Each number is 128 + 24 x the weight over its row's rms, rounded and kept within 0 to 255. Layers, rows and columns count from 0. Numbers have three digits each. The size before them is the row's rms in percent of the matrix's.

# layer 2 MLP down, 256x704, rms 0.079, rows 0-213, columns 512-575
095:115136118103117115106138167145063139117134129170164144118162133150127146143101135138131130107182120093101090094147116104141123137105140092120137114107130085091132154152129151162103153074134128
093:121120114078149118145107125112108154099163135118097130107150104124167154111134107099122115089121090120121133153086114163101168167120142133158116133130141140155130132117144144108106119125158148
093:128147136139139151139142125155091102133135122094122128123091105113130112135167120119160146092121110059113132142144112091073073111165132121112164114121144083147171131111166155165147131145148110
091:089113138171113155147148108142123091112126137086148131125161113158146096128161147152163117098129122130134176152100133142154087164176138104106151119151089105087135101141130125121122136145120131
094:113129117143088109131138119124133133101132161130138162148069153137130113112111142154171154128166104166124098121096105124101121155165147131138145155132133130138133143120134119128148108123133129
095:145114127109150108147112111149099114159128105129124131147084187142073163128114132105144121132132097155126114162112133114196131086140108145110137129146086091104108124119121099122143095064139108
096:126151141133171086174114135113168118142121126180091129148110095132135153101122126139155138119107165037117168132147127097127155148098100123103118098149127123104082162123141148144128114107130107
103:121098139106109120132120126146142097134127160152128103129155158146084159122122141099149159144170193070137096091094122125117144140139115135135134140124105117124116100147126098138178144116101131
097:171111154123166117169156109105141130110142099171161153135104110109126130130125121171147157138125131121109148157133100136148142150115171127131124139130144153158109089126157133156159116144108136
097:129127135127138137075111177110163140133098141202119068162138149129131168111145139151138167124101112170115110125129111132097126176112097086075117123110129163151146121141142141156132140119072128
098:134109131094109120136100120135095074119145161137118141095132132153105117133170094164121138083087165102190133150155147100127132153132127110130152145133118152153149095122105089166107104114105150
094:147111120142174149204102132159163111071130162158148115149116118124130098131127088110079135107147117124139144180118134097182132111156114146097118165172085129145123105103121124158144100138148115
100:142104137113103099134090146120157158138135099147145093119144126110082159129122126165149164120112110077146166120126142093137163168108118094152180126178116139105088140177087115166122091118109116
097:106127110121127089144120157130169097143089167136210127150108117132150106117131125108141118136127134160109142099146133142111116159086167111120186129112116181098106109157155138128133115149161101
100:119113137135117121116130182131169152131120095140074143108165108113098104082122138124197137124127130072110110111120164122113089119137153093109083181164144130118151121081130122118163130144122163
100:131154122127095131110124142078072158142114143157106125131123074147100125145144132135161131113142143167123118153133117156101193100129155152152140098074107123107134068126109109123101131175141152
094:139124114152127076142078115114127142109093149136078134144122132117117147111096140111143119121121150158116137123127132145174166095129159105122089127153140116125171128165120084152182151171147112
097:131157120160158151140140104133156127139123105126120195105157131135146122134128112123123136113102134143084133118157093109103153120123129130111104170092158141141117106141114164151119118121111135
095:146144085152111122101124084134100160173128136179146119165103151155129115118115112107149125131119166117125118110103163138139158149112138082104125101147120102111129132100120124111104122089117123
098:102157136118140162146096153208146151133132145131091163167068139143137129161139115139103133093144144181128153147131123114087140107101112097134129148147092094149116096127162101115097121150100152
138:113115123155146138146131100103122102107135129121129104101142169206103139138164129157085152150140136130098147124144110116148119120136137173161100145118107102126133130152126103149108115142138141
097:131177151084148143162128099117149113119092137119083138113099128115168107118122143143111130130124117137116110117139103150130172118109093143104134145163143154108108079121144124131078123159119150
096:136101136095109159103114122108116143100151133131134164119136146135150163115129154098155174097161097175115143115157137125116098149131122097144133133116137130136145116149119165142162138123102150
093:125148147085150150173125136121087157137130146127093112127098137103125115137095142081162100135107140126132096104142143103112135145118121102137125118114128146119138078133133153140123125127119143
099:142114125080123166088112126153095120126118151137146110158120145122158112156106144110161127134096118079126125116154115110106192142118159128085169102098150141140155121107111153170119114139127148
091:117138101127131101151173100124169112154130136091176111152112191135136142102118126132147125128117137129118134143129129129125142151149072093136168077101147126117148120138116136136091124166162128
102:084095128143139061128068117150118124112148087115129178113137166110113155133101136088115142114123083124089058136153147127135127118164107154138166160128125143130119126137107091151094136173152085
095:146108127126132132121140146166119125118139139090123128135132130163112113114181148122150139150134130147130127126131120137097098136136102191141082078170184094118140131132114101134159100163175143
093:117116142149141107156124133136151123093118115115153127164122136172113152116142097130097115152126129056096117154136097153130118129121076174156117140133102134138129118148124091141106146139147139
092:144121099152079073123113107156156114153136122186112122077089144129128118125097105145116146157113062123112155130122086143103110164090097145156099100148090143157125103127107082137120151116149135
100:133163143121141148071152132144151162153104163135126150082108088157140120128165114143124150144128142198107148130129160140131076109099190167092135130172146121167079157151145149079131141163084128
092:084162109099109117085119181155142143065162139152129102173106144137125127134106139114189134131126081135164117136143129118154128177118150157162133137147158123149146096117109149153104109136126082
096:146126114123129141145090165173110087161154106181112099171134142122098145119122119130110120125094095139129156134139074106112126117134164117094148099117123119128150127123093108136149118127103125
095:113142108145098104158118125099181161149135099143123076102135119116151117137112125130141124128116129110167109139195178120119129123139148127106147106170115138123140126100126131083113139098107102
095:112133139118145127141135104120144128139127134132171136097120144081128151136106140144051120090112106170120152141184122119117176092136077138126105124116125127126097111145126086146142160140120122
097:119109081166157117139146141117130106141129113079105096176138128120136129114115123139147127174149151141111103132130112119125087126126162115115162155129107137107135129134163140112116140105129149
095:130160129127118152116084110123120142143090161213122127121116126145139169130113129115146088110143102111133148117158143069149125151141130136146145075146100138124105128142090157161137166118124116
099:106088094130147159132140081120147081095176090145144095097149101140184138131107141132168140126157126109108110112087170148149116123176113095113137121133179130128118129133117154097138079152103144
093:138170136131086138145132134170092103114116105146166099121110160118111150129160138124104105111137134131147112134157111159145156111128160116113105177083133121101157141145119133133178128165094122
108:109103123092113115151064139120108132122156110133132079171132110116142113127118095111114153130167122124150120147120151136138126099085147155126127155131115145151149143120147151163138133166120141
102:116114121131100134115099103124088125109133117123142124118164107105150139151165153155110118115137142159136121139137105128160140147098111123160119070118165185142111151169138150157116117128189164
093:123117129139142151132128107157137107139113173068151099156108099120128120161134112128068148123147121111118156137104130122153130107143178070113104155072092100109130134107103167142199138117117127
093:124107149118164154114084156133184120116143146081133122098133109114092088140146126138120153110144121068120184070096122137136153137152105094111096145147104138131118166140120117140169119148147101
097:144096120111201102139160132112122137137115169099121148142177120122153083100109098124086142117125133101114126130123126115097145169137138099149095179121119139137102140144139077136145119132151135
095:129115105105135152146122115093125111120123157104125077122094097154144127123131173091139113129098116191138138132109130117104073081169109132124166095117131096133131103109169126120117142116144104
097:150123149126136153117125102100125137129159154111139104128108135153175105126122158165171136128191174100123086128178159153171142125175135124121104139077123117150112142158100203094093160156181142
102:130103097127156143130140088093137110176136136075072140128153141110159128143144119109105139134131091147119127103181114097105112120148116084137139110089143102150150130140117131131151112084092134
096:149156138087125151108143104151130131153150122140142134130094131127107116154130111131072126123137117178107128123133173129149103128138146139103132117115135100137110119147111113175119142129127119
094:151147129098175114075122144139051119137097102152130125122142093144155128120103154133121096114110191145125132134186144153177096131122118111118115076142099150095107121117113131148073129089136157
097:133083107128098110137141170098147143130139140126115091149141130145104112131166143131164128145155173097098134150079157147134106152092114132156109139147140138130146144101116084123086150120068129
097:156129106145128106117085128141161116105143099094154070120099145124104149102127102128145140139125132094139135099171149111090138106133167092123116127098140101094134154102140112149158097091135129
097:115168106139110102131127075120147101155098124111138134139145068146124102105124129109108143120116094075158142054131141127102117167097120138113108183157153142127133126121120131145141120141136128
091:132149135133109113067105162186141090155130130194137098132145129125061144156156128109133129144127082136142116134130119136149142142155155144104106106130130109128182101132101155152128134151116137
098:138153141132154067123099112111145124147169112202169113129111124138074120121140140143124163121134185140136164168143120145175164142117113149118137146089125120102151119127087155152134153159173143
093:131158114127131133145109164174128119121143146070104101109149170145096143142157124124145146164135098127095151127088127133140122088140119157149118142126095097119128148113136141140128131136130112
095:129136131153166124111144111121138173139112133139073163114138110130115128099128146087131107126140138101132154087095173139126137146097146119100122119204090111128104092129133129132169105100132106
098:128158132122133164109131091173078108141130122162103129105128132122152121093158136081130149120104088119134110116115152098111148110106084121117087157118142129118135126142120144135120101127137124
095:110120151141139174162126117092132128123139154130067123147102107174080144114127121117106156139115147122131115136110121125135151172134094129117141157133098121128161112085109144098110140110156076
098:133180148153130130114131084178151140151118143115102112134120130077130124144133075128083097133107224067175081135123132155163136115122102140137122151163115108132159135102156135147163128062155132
101:145131161141113171140119114120154113157140130186128154148136158150126152135147118120092140127103112108103129090133110150113114121089082145153117103128141126171107139130150123115171147154128139
124:143162140177134097144115120147098141137134169151119178126112159150154160163146137148123148155158143124077129116105091111130111090120145095147100120122095120139097146129125115131116123154105152
093:128159067132135158120133142137130160140173109141116111137096120102119099138120090100159119142156080153108070142157140167155147162143119096113115116088172123140147130090153100126121135145105156
096:139097128145114111139094113144147169091098126117103140105121076127126117084127113075110118119122100120144135130102161176180116128116088147123119101124067150141152108100143102129133135124124100
097:120140137096107168093117154145104115118166139125152109144141106121096156102130137151090150139141081144138174120110138134107105144141097148122150156159145088096131131106145132162105093155115096
091:120116118114170150135119136105111146186148101141148139179117126107138138146120138154112120169092124161113141159167117128133135137190097170133152129102104085165125113122125136107124136106063113
099:116102108074163116102120134110148140103128187109110143184131144104097146098120131110169156130098144107127159131154125123140096100117128168099095110107120131131146118147079150143113111158146133
099:141163123122115154167149111110096124143128194136156151077144173136108126119172115139121143150157121113112106144099096131128141163109158123130111103120119128108133111153140106120106137143132150
114:125110145139120138148120173105096113142136143092141108184121153178120109108151124122133149138119159125129122130199128123127092099154154137141138105100117146110095136097131114084190116149131129
088:133146153116110137163126144129152134163098080117082130142116126141162128108127181123135152122110109148113115113169122151149139145164089127141103060114101138138090155137117143135141138146133154
094:087150167145124114097143119117146104111136109189125141111159170152093165136140154141122127136161126176140108134140093123147134134086172164138072104141128159114084094153139132154125140101096146
092:147111117151129083147155195130121111116076171131117116119094123109154123140136097119119123119107110158119139141132132133136105112093113117095077122155146125129110123097113107141089110108084127
095:137103134135146112131130133130122129096129107102126156142139106110212124099112097141076123092126134172100181115123152129135134096111127108117098074125114137108113172168113149172105106127164129
095:101125110125100134082109120095136098105125169132128090110100144128138136107116135112161128131109170118134130108152123127134119148142101116130172137113125136110099116137136125159141154133169117
151:134151131143169122104137138128108112137145173157125106165092133122126152121152100130094151139090141142121146119139140136139172135110154133160111131119056160122147113122136117139121141145128127
097:137131148128109113142092132131109102109145105125141128192115147128144147113135133115136148139124162116120101133149101117135151138092134146146103103118120098091092097125144107139109114128112134
095:144120123115095100123120128134083082140114144141097173193147130133135102091143153127130140121104146152122100132147119144148094134141097094111143146102173130107129126127088172133098140154120140
091:131098118168111047154163178110152118079153139089138128136116115122169115132152141150173121121153141172121081105183113145146097149114111139113126113122138123151133106131142159079097131140115107
094:128151122110133107116145140147158103178124134135111156060128157107101145130071130125099154162153121129135092101111161125114155097155166113134113133150129111149067149123147134089085130174095130
096:136105096122164134138155162138084143139131181126128144166136135145120145138120099138094104123099109160154082113107108122131139126080099127142127096085142078101152142171126075132122110121093101
103:116134139145141118108101162158174118114168155184104142155085139165161109084154134128153154151114185068095192118102092084176148100149116104138131101144100155158100153118136133141133129142146121
103:140104122106169163123148130144137163158130149085128158136121124090120109117128124090094148113170094124137131105125126149174146154133139113134134158185131104138125102106110140153128102129086106
090:116122122141103105142098152159138129083119161138145125139095138122136165157131106107133133120139163111099133127132094093128109139126163124179098124093142114131105112119132139111143143156104148
090:159127126125116118165120197140121111149117124117146124130117139121114144109165119139066149120115150110139131123119139127144126131110162122108130138094103161122148138167138137122141143077123132
096:131119143147122118148085133127130112100147174068134143092142093131140117144149125148134158142142147130111134147126140116171174163107140155155108182120109139117112117142114113118126146108111113
095:101101134123121140132152113127118126124135142167098191129113079109135142106126144105099094102123146102136115107158168125132098094133114105131123173166107102109144115102122127105194152131162135
096:142143118127121200124100117092157138116123123041110107099133064136134128107115086117129136109116164074117083139146153142115083151129167125178148118133130121143111134115116151059128142098097142
097:128167124109080116109133141111156141084128149136100148087096115102101136137076127109148110142134097164110185121155141153164091109114132126137148101148141122146101128130101136127099149127106170
099:130096120113129104132123164131123138114133141136139168129116135109181149121109144143129136161112188177102131134106097141102155118128116112166108107109125155145143177103155104182100132134136113
111:097170160088168063113085142100143139117141115148150120143136156125133133102126156172136116098145160092120164129073099101136139100127097136119183155137117122170100137193128165111114134110109165
094:155157160132144127183122080110124160153110072095113151095157147108132161104137140139100155126154098132159101122152143163116152111153068160165142124174149073121129139165137067163089103120117128
097:140066081125133103090077113085115142065148139132116117142133086123129161076143128144121115122136101155124107111109110146128136170111123102151118130114110101131124158128151086120151155132165133
090:122160117142137138097170087127115092087166112106163088120152125146098105138159152160157125128081181155125090119141160101141116130108159153100130163101140107165141092127132138141158134144130112
093:114091132128097111109069156081122127151124101159153125154127118152143122099094144157075148134153123103100154113159152132107131109174104124158147154142133123135121138150143142153141108163100097
093:155106126163130156124168122112110127123114142127101095135099098113142105127122120125133150158102083173152122136104173121113119132101111129120128148181095112135152188133179117146142108138101120
102:110111095116153121108113145100183149084111129152114122145157088090116153136110107158166118116116166124147125130102076168139135105051140143125114139101092114112143126137111106121082137180100138
089:137139123143132163145132127148178130118145095165143111135153144124075108099115149140096116161101107151146103122110138103120110104172084136138124102185133136135127113122117144106105148127074076
100:120136123173128119129145129114159153122153066173131138133127140126117133157148122166082165121148157138137125118132114126140142134092147173119106111139080147168157121115134151125155160065128160
099:150136136142124098135154113147117103113144105137124119123144133133103160141114149125095123132108088140177180098123130113151126107162087126144119129104102111148117109140134141146163127085151136
092:148136132113169165152137129101103115102133110092090111135106130108194155153141133129150138119147181144099071113114098131129189141151102161143133123134107132107082149138136128176121101113114140
106:082144136072153109141140135133168098152143149141103125109133155133131115137126133124129145138103119132147182107146158131124168116159117097156137099147115135128135129100122131120165132167114122
100:150100147107126161123112130142145144158116128182096090143145162136097098100144119099131145141115059123108115128159165124145156112197145125160150098177081092115163113124096141128118130114123113
096:142139119119130191143129125120116145142120118124101123138095160147107153115148083141128153183134094054111088151083081108147097097156098124099111150083127160122140103125139135131113130125141174
092:158131111107098131167120131140160122177121134094141143179118171119089138110102164164156126140066086141115173115148156095146103165166144119153120099142142122106111121144131164123097155152147106
099:130105150169140096124121160119122114115113108179160102112132118131157142121137153152087137102120126180132126161133141122187102133134121116155135123161129123124120106113114108134092162117122096
296:138125074083092141124118119122123162138120118136139106126117100056133103131094122091137090092105153131160129131149157142102101158138142087146144091092141108112127128098141116123126127105135113
102:144117148129136090110141123116156134105078088079157146104118127157171124112152121150130122158145123160114078110180141128110123127169122120145148119137161144097133153132143099155109115107129132
097:121104145137161092121086083131130116148148110113109107127153130142158124085109108135121158146115160087144123156063157150173083157108125141102123112144153144116133107121147096166093120132107143
098:129125105113143103123134183116136149138106122120142123119134125119088151085134104151148135162095125145092112147162164166138128134129143151137062100120098120108109137098097126122123120158126102
098:133107128086094166100136098144137143134146135098110157085117117089135139155107132142089175121150186115122157155139148108113101138160159159132118128123127082128159165136129130147155180141146098
100:143136109122090157152106115137198133167136193130110124166110091111069140136126129161087087096097100118122134133166125109124118110150103138086157126097064100140128111107124121074124101128139133
096:162129132150124151174166117128065074098140128106148125121117117142093140149110156131170117116133137120130092155133141129131104159188130102085120143169182070120124119104161182112174115158142148
095:152135125121104130134142124126120132135103165124136125142122125135148125098112140113092158124133177065109113101103146143146115113089197087126103152124155173164111149165140145125152137153155128
100:159178146136098155126110156146130133104139171069159142147111102095137099137097144076147153105096164130152143152157131163102119148143140123130106101131147119130112124136120130096129115093140104
101:113102129116097103117109151109178138127065115159093118135139156128161124137131111141142096137132114103135167122125134155121150123141119087122142113161116105170134136122152196158141125124144137
092:138100106098112142162143102094148129123120194069127104168099104109155117116075161089160132134137098132140099132138124076116115136112146111154137067080131138149145202153132159099145140138162129
105:115078143137146113125116093128169135091123110134174140104127112143156124121119127144135149146162127096147160146098179177109110123134068096159127128079121127090106147124107113156133144097149141
094:104121121102113175131099150165146098135153178059156138109082127129151115133113142129135145131126143103096137105125128136094118177160117143114134119138113126122140110128127117136170111168060145
088:146134110095142132143149137121139111141115178123119151119126148129109155156135133095151123175148053207167122177123113083104146081126147117150139136170095142123144121114128145149130144117147135
091:084095124122126146117150178172119152175139125141123104130117130105159149108116138170094141164112115109148114144144109128153126133110113164118156066138108150073132088146105156144172140124113119
091:109108097123138119124138116134138126096126110091149122094136155130109108136104097147073128134106135068053152168112114130180132130119134121154095093122134139140086095137128090142143103163170091
095:100098109125130071110103138105164096158116111167169110126086135118117099114132101152084158142113150113113134090092109152132081085092158124129153157119105130124130112129120141125168133094111126
091:127124147125162141171064141133183118108140106114153148153154108159116127132118137105103109130149100166143144109106123127110144124108124088107128141170142105140139137168133143148133149131108139
093:104111164124100090123103168140143093172164080140125145154130141132143135113097083137168103132119073114165114159166146139188170139068113124127115155155119093143128119112122078119129137130120128
092:130116128111084144173096152147138155166131114137118133126111118147067143111163139161115134127134132124122068110112161141136110117102152123124107125093155131096134130108123148080196092145148137
093:143049116109124130077128139102119141122139128093074141145125158109172122112135129173164134136127109150104141155129129115134140173079127112114180072099156150141129124149117080115129108130095130
091:112111123132125134110127110152107107150095103138084146134096136135154130141125110128098090128107084121110150138155142102108151104131144141139136042170084123179122126115125146122168150085146100
101:122121094123114097144168151107133125113134130154139108106127079129177109121146124115067133132132099190162154131157164113120159092120134139119100063153084124107136151153124122125063143149167098
100:128132150125150161140114176151139102143154099139158119115134128148078127123145147110123127132103133095141135094114141132109169106165130117099146108112103143122111140098114106118131116107171091
092:182153131133126118165162132145094120146141138103128152125150035122107087084121135117130116137160126127143128117072119129122192154150139121100118123098130127111131116119172125121143108130163111
088:157115115135120146169128129105088120119116142070127153072091162137122152130120124100092136145136101151103119137158103147144116117129140114128151166100134143115147159124107167120127132181170118
099:122086126120143155120163114152145143111140156158133098178163169116137089144135134159120086120156104098110171085103101128138104170164135128135129139079133114115109126140116155084096137158125130
099:137172108085142077102098151171108114086130188129129120123145151118149135141072129139112122112131103141136145141132141150134167125126108139150140109137152104131144146155131135148119150092124158
100:108094108139139107162155135133142137155108127123144116095139151126156119119126116142157135122099155103120080122079086108120077124183126139164131080157129136107154148133128137159093105170158135
094:117127099128111101151116070135126104106150111142107137094173097126137126115107102119157126125115122131133139092113094110154137141083061131159151107152128152147124117131106124126120134186148154
099:103119133146140127119109106109137154108109136188111097078098156123213154136136158140179113118130117119111123109114130141158134114114165125131117132144129147133108148164121090118136156127098113
098:113167146111111182132099080111110111165161119135109080069137139100075100127125088102123142134114093137162135162133129156169153112159091130077149165141116179124121147152119138088164132164133112
091:121126145132144069111120116099104108132107105161146149094138166136136159144134133122131137119158106088125132136098115127155132117131127114129150174125135139110152122114153158141112125164162129
092:099156131145144154146154137108083163125091159117122106130140087149158133111153129136164170114156145171117137117074181152163133119184171137122103145150133129136099146107111159124141110155109094
096:136115151177118118106089142110150131144128141149086111107105147128178160112140071147158099127140151133129137136120141091135167092133131109143109049155130137098105124125108077142076101112107167
092:141154165151149173115121134140126127145108135113129119156130158117110115137124145119117165169149140143134133116139140150156101101162108159116089127145100120127102120127122135123130124137109138
095:141126152122116151154112101173191151171100124140101132141154120115131096131125145112170117151129124099151106155156109131097139127135090138128134151170166145136135134106109150073142091124144146
098:150123138161151165140114169095121172122156158121099118118118128143115132128150112182162109156150137131112150148093171104104191102163111139119135143135167149162137128131117109131176138166102133
094:112103151100131180110123170125013139141127171172106104171167158119164135159138175100161141146118137153124100107157094157112113134093087154109148093138118160116126096130105111102112122091168120
094:126144112121100147116177139154152134132124194108108127113135108133111119089128143133110100123144144136109141115122132117106103089159171151118109108126090115126123133126142126132119156151153161
098:121141116131123096151100160138125127115133093128116121157093107135106110127137160154134111098125168157157132103118179122093148157170102106130131144140156128133153110140100106132120143104113139
099:121110184142133125139132170120125136102125116134125089103104139144131114146152157157088136134110143118143129128140168103132169136109115086066128154139089122100086069103135129164126128130131121
096:178138113095152142133142105105093102182084116183140161147112124125101140168150137118139116126136095115141117127153123097148099123111111117164114116190122079118150129119142138107121104136151122
092:129091144125120099113104147152138118080094120157104130199127118127134108129100098134131121144184119136085058135171085102151166115147088152118125166143119101139143117103134160131107125133160125
094:144127159119152092120139120138157137135130140129128110160127159117114105167133137092168116185131146188166144101096112129104147118155102146139104079126114107121090109143128144124146095083090164
093:135124099129204139142150103127116171089131104108132115108076126100082088103088111099114109140153156152112121119128143132137126140195143088085140085141136115153130129112120122103111159160105122
097:108166160129112103118154169144096111120143158118134161154118120151157107164115140106151153158108165158141138133128170120127156194099144151110136145100120139114110140137126113126119125106141130
104:121124042079146118108137097098153131137117157130143114094116106119148126139107096158132132107114154102146127120129102159123151140113110134149120116061133156159124141133129135132138116155084169
196:112143110147114123121107110108156100128116132118110120130133201123098141139126121148108131200150135139075136137156119084123096135158144148162116152097145133145122134147113161121160148167103148
090:103167132128124157103117061147118097141113118086097132119130100138110158154158120138208092119155145078125115105123111120146148116114111148147106102075140146143086142134125117116176115091112100
159:100133163142129115129116150095159129121115142112121150121150175128135150107132128170137157184097084122054138145160131099131120119118112129146130131136100148174124166189109138156142116148118154
095:110151086136123132157127162164135147087129126100133121098153113135119124080149129121141137104150090166152104122160185105157158133132168106128156116131073119130128096110114106141115138133136115
101:167082125154131120146158141149140135140136151053178121102124119132129131142120113073129119113141087120157132131175147126135115142124108096124104128129165160109153096096131136119173155134190125
097:154093140138109157125128093136048153133109094159140142155115140131142140104110122154144136139174079134122181157136131100121086128134065099137139123132137114117123121132145144107141075079183152
094:094114101140124115087134108113129115090132111082163130125112111170126102167119131069178135103140149165147163112097148094107066116160116157109114110147150129136104147136133132096152104157114116
093:120114165152111085179099160142126106126153132049167157158111126127102105127092133099122126122151172099120142099137141110135084116117170097134142162159131162102094080131123156136116148100146114
095:141134155125100176117129170105139127137108117146138135125166122116135129121122137108132100102141129165143092136164121158142150116130124106097128147091103139061100190120132103102125089122174115
094:176162131111069065123098151138143112159178091082120119142114120112125130161103118137107152118097102090121167118194129147182186095146126131117094121113140135105098113156105147127177160108094141
096:131110116085076146120114111143100086135105123134100128120156149088128145132098102163110121160090137119109108119130131142143096112162158131105116151096154145102167133151094173133096123110136142
094:157084123111099138121137148138120118105118127108097124133112134171133123091129103132095142120106167140100185122149123150109199125110093106176119120091115158145092081165128156128131123121096134
092:120083156116128101078186094148113145188147113150117136129109176097096125098123127123122141127095135087115165147207144119172129116143161112115142118133159136140111132133129143139150175129147145
093:129135122122087117091137128140120118144162122145115140142116123122117173098100130117114153126099138149106179121110106131148119118152149111108178095103101130123115142142137137178104150146172119
093:156138109159129100178155156143123132125105165084161110143090142138097107100127138150133141130149114090091137083145202109150165154134163081101127113154084129135110102160154138125154117139119130
088:133160134121152102123136137123096120139143134124163117109122150081120137117102124081140162114092115141110161088069112129106122090105109173106133159115126137139127109110112128143150115159152131
091:124151150126100127078148113159119137108139139121123127088136104157145138118178152162097161125163088193162124130168149148109106145183115102138099104159129157117102125117113075134127121097190137
097:146149116086091129145091119122106164125136155101137131089142133120097123146139118126063136123154159086100082131145126103146147139133141156104099170137143155127140136114114167112140104164124143
100:117111132143123125143127123132114126109126120114107105121117130125165116138134135128122104125138134131157123109110149123113128122076138119160113122119155103109127106105147123127067117105118095
097:132096142159134129150123100066142157131111123105125096166125120126149146114129123136139167131094113156096109128150109127142159138100139180134084102097088167121124124133135120103142072131132089
091:119123144121108108086144136125137119111104132103117116196144118133138109130132130099178143127122119089103073090138134105160079111144184117101142106099117077150125132122140128109158151146152124
094:116130125150143140147089097137140139133151128158166115113136116162165156150143132138174127122118117133143113126161132129106065080155118112143115156122086135081123158123138122133129128120149136
106:117099162153144154130145083153135100118133113086079175115107157132109095123124137168091165129168139119111121120135130141118148117117132115117146149191103099123130146167120171127133127148121141
110:143117159171155123143148143138144139124112153140124123115143162120125136112129119154103137164118108137149162142097127163158146077141134188156082171132062128150165087134144124100120125156114125
093:140148138142103094132100131117123125153127144144134116139109143151121121117138126169093152146149137114125091130151088126156123101120089125123136116141111091106127087128146082137144170149131150
091:160118089122123114171145120126125120137121150104141099152144122145124147099136129133165127140119119139114130143098103149121081123102114081105152098105100142117104146118129140105168094126135098
095:138157131135130112140134124140122131059145134132153119157102137120097136136061142101173131104115105178141134152102077119144136151133137139125063106110119128151151125133120165131104115148111147
085:116148123148129158165143142111156147109151121159119091096155119118120081100117135117127135104143125111103154123077151113147123109136128126107150100111112107083127137103103145133076136134158122
102:132124142102092106113133119100112108107128133086104111137158129139136136125089099138159108138138134130115114141072101145115122143158131167172124110141158114141119112129119112119137106097106137
097:131136152093123125108148168087123174115151165111139106147158129110091156144127102120095104101171131087130120143149106161107133120104178146091120109113083114098105126115121132154117136105144095
091:155145141112119062151106131125057135120128136159135098100140144078142153112143100160150118137152133115110123120147125100105135120087153142136129166144143094085131129127119123119141087134143128
093:152154136146128099091087172114183151092122099150115139111123129096148100104101117129113142120127145117119151171101107162116086132146113118102106157096163132131135154126127165145126123157140140
102:130128142139102096140106162110107146140098122128183127144132131124140126099136098124074140149136127142107188161122079131122139118108108163068099132109127141116140161129122132156113135137152098
094:088143103153106160111129108152147109131127098144121105135127112130153129114153129137122125103089168136130103136179122143117069126152068142132118123222147121136155118144131110159148123119143143
117:157164108134129116178123148080082138143142107141140154123133120124126180138149106148113127143086121119084099120116126126180153120126131160106129170090136172128144128113120090117163091143145111
168:119113129125098152142101106129137157087125136096103122093088086129147153137101088112146116091085139145151115150131123151146119090120120160117114081142133139120124132168117123151092127095153145
094:107126148131122147136123103098124113153112147134161062127156132110114104133130126078129125131118143099128103098135110143133197088126111139097128122157134140163113113123161130149156167189138126
092:141147091136142136172102144095075139127103099114136110151105152130152151121123133141096115161140097146097134114114144137077169108102124116120159108082097138092122122108124125146099131120164088
097:128175125150157190083130115139126132126109150167142117100072141151152124136167109097171123131134097167101165144108124153105161093138136137131126125113094116164138140115132139118129158157153142
098:102128154126123096163155124166086123131112126113126135130095157120129151117148158140158116139146168088172096117139075127093127127098089128110138140155119160112146136115145107104148120119110114
093:123169142124102130139132125164084114138112145124114110083107113091114131106068134111098104184114132133130146142123187107094150135109144137114099115127149117177094098120128168090162121099157149
096:132128148146126141162153119075131141112142108130131161161135138102113118130116147157128153136094110093134120107119108143135115150100113175107077108174092179147093097126120124170135151148127160
092:141141168156137122129152099103138139142141140095127134115133163135154115151117152128115134116129136198146107161105148099128146176157134121091137098085134116151101144111114191147152129138148109
098:124132141115125119158174098120102118159114169100123100117154126149099127141171123100191138102122175142103140130110151122142103103131161112130106127107127117081146099146153101120181113162081172
115:108147147151118109132146163121128113085118111158125127145122142133090136115153130128120167116160135132141129133153114172111127092109161159132108127177093157129092140106133094145119139136121115
097:126137098128112125117093125127138145146125123188117099112111125108127127134111140131102151154132098143151111114139146111126128104104112171151164089098093152107131116151079113104130118146114132
095:098120106154130155111148140146155131126119160124111149080142110144121096081132181095106128130110095112129126133090152099143120128141198134155123103190120142142139136130151108146116128140151139
093:158132123100121104121142162152198116134125121093078166116098167123133114123128135091157161127074146139154127120107168128132080089155145120113101137160185141161089116115150126145134142084139150
094:100143147088123118128150147156126132099120143096105151100148168128096101123114128104153152123133144104099144134155146158154147105141087136159142124160160089166151126149119119178108135170129118
109:140126079119138115116146141089135136166126171119155126113105135162118117128158114105153113141113157124147113118152149141117137136132142095145150071105107120126130098085114122120054105106173125
097:157148129116149099123132168148163136170147133100130143120140145173142119139147115108113151109118123115147079120167140117154159152121131147123120098148171143124090129110099095116163130127121104
095:084098141140144110105097087100076102105135112122176128143152146171186128159175111141129128111112135105146118104121122098113168127084118122146105169093171152110134118114108083085178110090107144
093:116122163079113143107088160163127110102116102134120163126129113145153117115168133104121064125119108132141109102097108128126127084118101133084117195153154128158124106095141124183134132170124115
093:151088138118123166052087171110096153149120126132114128092145163144146096130137178131135120131126111149103164135150154133112160122113115095117150110124157103191119107134100122122119129112130155
094:138136129153149135135114133131154149150112110130120108133173113096131087145088145108148141124064091097112151138135145090134117121106136111152194162136125109094117097145123153139138152124092100
096:123085159129136136058112124154115103101146124119126112109084149149106106133102130128153139144125127117122127139129118111178145120132142135118129127173113125126118093134114171145194142126100140
098:072156106154133170179111128124120129117121151164106104116158103145126089137106140125114115119075144100121117145108111174153158129102090119147122093067147116118136121155106137096113179136135182
094:160152119145155122177151107129138160127120093146119109114163132121075120158111127115121122140117179112130071150184130185135143180130147163117139126136084091053164139144125112096100152111140128
092:167122120140154131174093088131126144165116100134140104102140177119099156109116151147120096103146157161128142129141145109092126142109150116142156088113123156088105122150152107120132105122126117
101:133155136123123116153141151088107130129099080107135115135135150142099131135128134131127160153097141130121152122170160130111152152100118136122124076122122132141115139152137104125099114125121133
101:128135134127067132167122136125147098114147140130145165140128105133109153114124131108127108102108131169125102123130087124140114122125154144105152211158200128138111166141091115173182137096100127
098:108103132130140182132117100179158124109135156158090149117112130129084113152114148179085136140095122118114100141113144082150061133121128125097107130145140151131081113089132135158105130091088128